{
  "n_layer": 8,
  "d_model": 768,
  "n_head": 12,
  "n_kv_head": 12,
  "head_dim": 64,
  "d_mlp": 3072,
  "vocab_size": 8192,
  "activation": "tanh_gelu",
  "norm": "layernorm",
  "norm_place": "pre",
  "norm_eps": 1e-06,
  "positions": "learned",
  "qk_norm": false,
  "attn_scale": 0.125,
  "bias": "all",
  "tie_embeddings": true,
  "parallel_block": false,
  "extras": ["capped logits"],
  "init": "normal",
  "init_std_qkv": 0.0273,
  "init_std_o": 0.00683,
  "init_std_up": 0.0273,
  "init_std_down": 0.00342,
  "optimizer": "adamw",
  "lr": 0.000442,
  "beta1": 0.9,
  "beta2": 0.95,
  "weight_decay": 0.19,
  "lr_head": 0.00639,
  "grad_clip": 1.0,
  "warmup_steps": 453,
  "schedule": "wsd",
  "decay_fraction": 0.606,
  "decay_shape": "cos",
  "final_lr_fraction": 0.05,
  "batch_tokens": 65536,
  "seq_len": 1024,
  "doc_mask": true,
  "train_tokens": 906800000,
  "steps": 13837,
  "dataset": "wikipedia_en"
}
Each number is 128 + 32 x the weight over its row's rms, rounded and kept within 0 to 255. Layers, rows and columns count from 0. The size above them is the row's rms in percent of the matrix's.

# layer 5 attention output (transposed), 768x768, rms 0.0297, rows 764-767, columns 576-767
size [122 112 111 123]
[[147 160 106  58 129 151  96 129 213 150 167 131 112  74 150  49 120 157 135 130 140 121 162 110  89 121 187 138 144 104 109 129 124  78 123  62 163  90 195 116 151  95  66 168 124 121 136  93 149 145  52 116 121 104  93 209 113 120 133  64 101 122 111 183 155 156 132 143 135 148 210 159 144 140 141 128 170 104 123  69  63 132 111 123  90 116 159  86 105  77 125  31  97  91 136 146 134 116 179 133 165 164 139 153 108 156 129 153 113 146 101 140 161 107 127 102 149 111  82 118 100  97 144 124 188 164  96 131 159 136 126 153 142 154 188 142  63 104  90 147 126 124 102 107 107  96 137 199 103 101 170 120 120  92 134  86 144 140 112 120 156  79 180 121 134 106 175 111 132 105 102 116  89 173 137 111 119 148 166 134 167 189 178 180 168 168  97 134  97  84 125  81]
 [120 147 109 160 113  50 151  85 151  43 104 102 204 110 109 153 143 183  62 139 105 116 106  66 113 109 102 117 124 154 129 103 143  75 120 176 115  87 164 196 100 104  93 115 112 120 178 110 131  98 185 182  72  65  94 105 157 154 165 138 100 180 103 188 105  28 102  98 135 101  94 119 134  50 143 105 148 112 150 154 115 161  97 120 162 106 185 142 129 108 157 136 185 187 126 167 121 170  80 113 113 151 177  60 175 140 105 112 166 119  99 149 160 123 127 149 124 116 107 141 127 137 156 121 117  99 115 123 114 128 177 147 102  74  75 200 142  96  78 162 127 121 135 177 187 136 115 139  85  95 125  67 100 155 144 131 150 126 142 134 168 128  74 174 129  56 168 131 153 110 145 186 145 150 195 193 143  98  48 136 134 146 126 112 134 136 119 135 147 145 184 198]
 [133 145 138 146 143 122 115  86  71 173 165 146 121 162 166 100 131 107 161 117  96 100 172 107 124  77 123 113 131 127 115 115 129 138 131 154 110 101  95  92 136 107 142  91 128  50  77 153 145 116 186 152 135 119 147 131 133 103 117 180 105 170 105 100 104 138 119 159 112 179 109 114 109 118 126 103 143 111 100 119 126 149 212 156 135 138 118 223 103 184 105  94 121 164 102 112 136 142 121 133 144 134  93 117 118  99 124 114 149 209 105 125 151 135  90 177  97 151 100 126 200 171 160 118  86 135  81 168  97 144 159 112 142 127 124 148 172  62 152 125 102  94 154 173 105 133 137 131 126 166  66 129 132 115 144 124 173 145  88 151  94 104 136 179 176  93  91 161  43 106 103 167 151 136 134 183  84 113 106  76 116 126  75 130 135 105 136 116 149 136  87 148]
 [ 70 172  13 190 146 109 135 144 158 156 113 120 150 127 146 168 145  91  94 122 102 177 180 140 115 174 121 134 110 159  93 106 134  76 140  92 152 134 109 124 106 116 132 125 172 107 154  71 163  63 180 194  86 149 163 132 109 113 111 128 127 152 157 103 130 104 147  86 100 139 194 127 211 124 147 143  84  95 109 131  88  98 120  90 130  84  89 173 132 100 125 126  88 184 189  91 112 151  94  87 177 180 114 129 164  60  72  96 128 178 138 140 115 142 127  91  94 142 144 218 129 135  63 161 145 178 110 185 140 101 149 124  70 118  89 106 188 108 103 168 158 193 114 120 188 125 140 134 141 177 140  68 148  68 114 117 133 124 120 121  87 178  68 110  74 121 106  88 152 186  90 104 134 160 136  94 147 127 147 125 100 108  97 152 155 134 163 121 151 183  91 121]]
# layer 5 attention value, 768x768, rms 0.0341, rows 765-767, columns 576-767
size [111 109 120]
[[108 156 122  69 100 144  97 101 154 117  79  95 123 136 168 147 110 154 184  88 110 124 124 183 190 137 143 134  77 120 118 161 185 164 114  90 120 118 148 142 163 151 148 126 128 112  83 101 161  75 173 103 137 170  93 144 111 126 111 152 122 156 143 122 154  87 157 159 175 135 185  93 119  47 129 120 117 134  96 155 119 105 199 120 118 127 158 102 149 189 167 161 109 135 100 103 172  73 150 234 118  92 130  96 133 133 154 127  90 134 123  93 235 129 113 142 115 103 197  92 154  74 150 139 179  85 125  87 152  68  98 164 184 143 149 120 119 141 157 142  98 194 126 138 125 143 155 142 111  91 117 101 191 112 195  98 143 135  96 122 114 132 178 100 134 104 112 102  96  90 127 171 163 114 108 170 112 120  93  55 104 118  66 158 184 100 136 110 101 117 111 111]
 [139  88 174 115 131 154 103 149 102 205 118 129 137 111 129 154 212  98 149 205 118 148  95  69  98 111 101 139 165 105 105  86 120 138 153 134  70 141 174 125  90 145 130  75 123 146 116 117 103  76 116 130  90 110 119 148 103  89  77  94 123 140 152 115 185  83 132  86 127  76 149 112 125 174 194 122 123 175 107 179 105 153 107 141  97 173  79 155 153  44 121 124 148 105 154 138 141 127 133 126 115 116 152 148  64 155 179 145 137 124 144  91 141 156 155 136  92 147 141 158  91 118  95 147 145 183 176  83 114  67 169 155  93  96  80 119 113 149  61 141 134 129 125 133  87 104 109 122 160 198 121  71  86 166 128 155 164 181 178 132 144 145 170 139 123 150 181  73 200 167 122 174  94  87 176 116  86  72 123 163 190 158 119 115 108 134 102 100 149 123  88 158]
 [113 148 184 160 146  88 114  59 104 111 104  58 122 123 137  82 108 204 127 107 112 158  93  93  83 142 170 179 140 139 173 145 105 159  96 135  58 148 131 104 142  99 144  91  88 158 153 169 147 118 151 150 119 131 140 105  75 127 124 108  39 134 127 167 107  77 171 209 104 137  72  70 119 189  79 162 131 137 153 127 149 197  83 122  65 117 131 138 127  95 120 115 133 145  96 161 155 142 172  84  99 154  97 135 151 119  72 134 139 133 199 141  77 137 164  79  92 116 142 100  90 120 102 115 132 162 155 145 169 153 133 164 163 156 162  86 134 170 148  89 111  80 136 114 122 120 167  91 127 153 132 181 154 154  76 109 100  80 173 122  96 144 167 149 173  96 144 105 123 158 158  73 126 107 134  97 190 160 129 154  96  91 141 113  85 137 110 106 103 126  89 144]]
# layer 5 MLP up, 3072x768, rms 0.0382, rows 0, columns 576-767
size [ 97]
[[121 116 153 104  77 119 164 112 100 181 107  87 130 137  81 168 125 137 180 106 132 148 158 167 150 150 118  87 163 130 192 102 134  43  72 139 141 161 165 139 139 101 171  92 181 123 129 150 128  37 143 126 149 146  94 148 146 182 163 109 176 136  57 105 144 147 167  67  84 223 220  66 151 159 153 156  75 150 110 116 147  96 124 154  92 210  99 165  81  84 136  68 151 157 100 148  73  82 155  56  92 191  97 101 144  81 146 107 191 120 160 166 141 118 155 160  74 133 167  79 106 137  67 101 104  73  64 131 146 114 168 130 119 133 128 149  98 141  88 172 149 128 106 113 159 137 143 142 124  80 130 135  68 164 199 127 143 122 149 151 131 131 120  76 171 146 132 180  98  92 133  99 149 159 138 143 161 154  80 110 130 112 105 170 134 147 131 136 159 182 122 150]]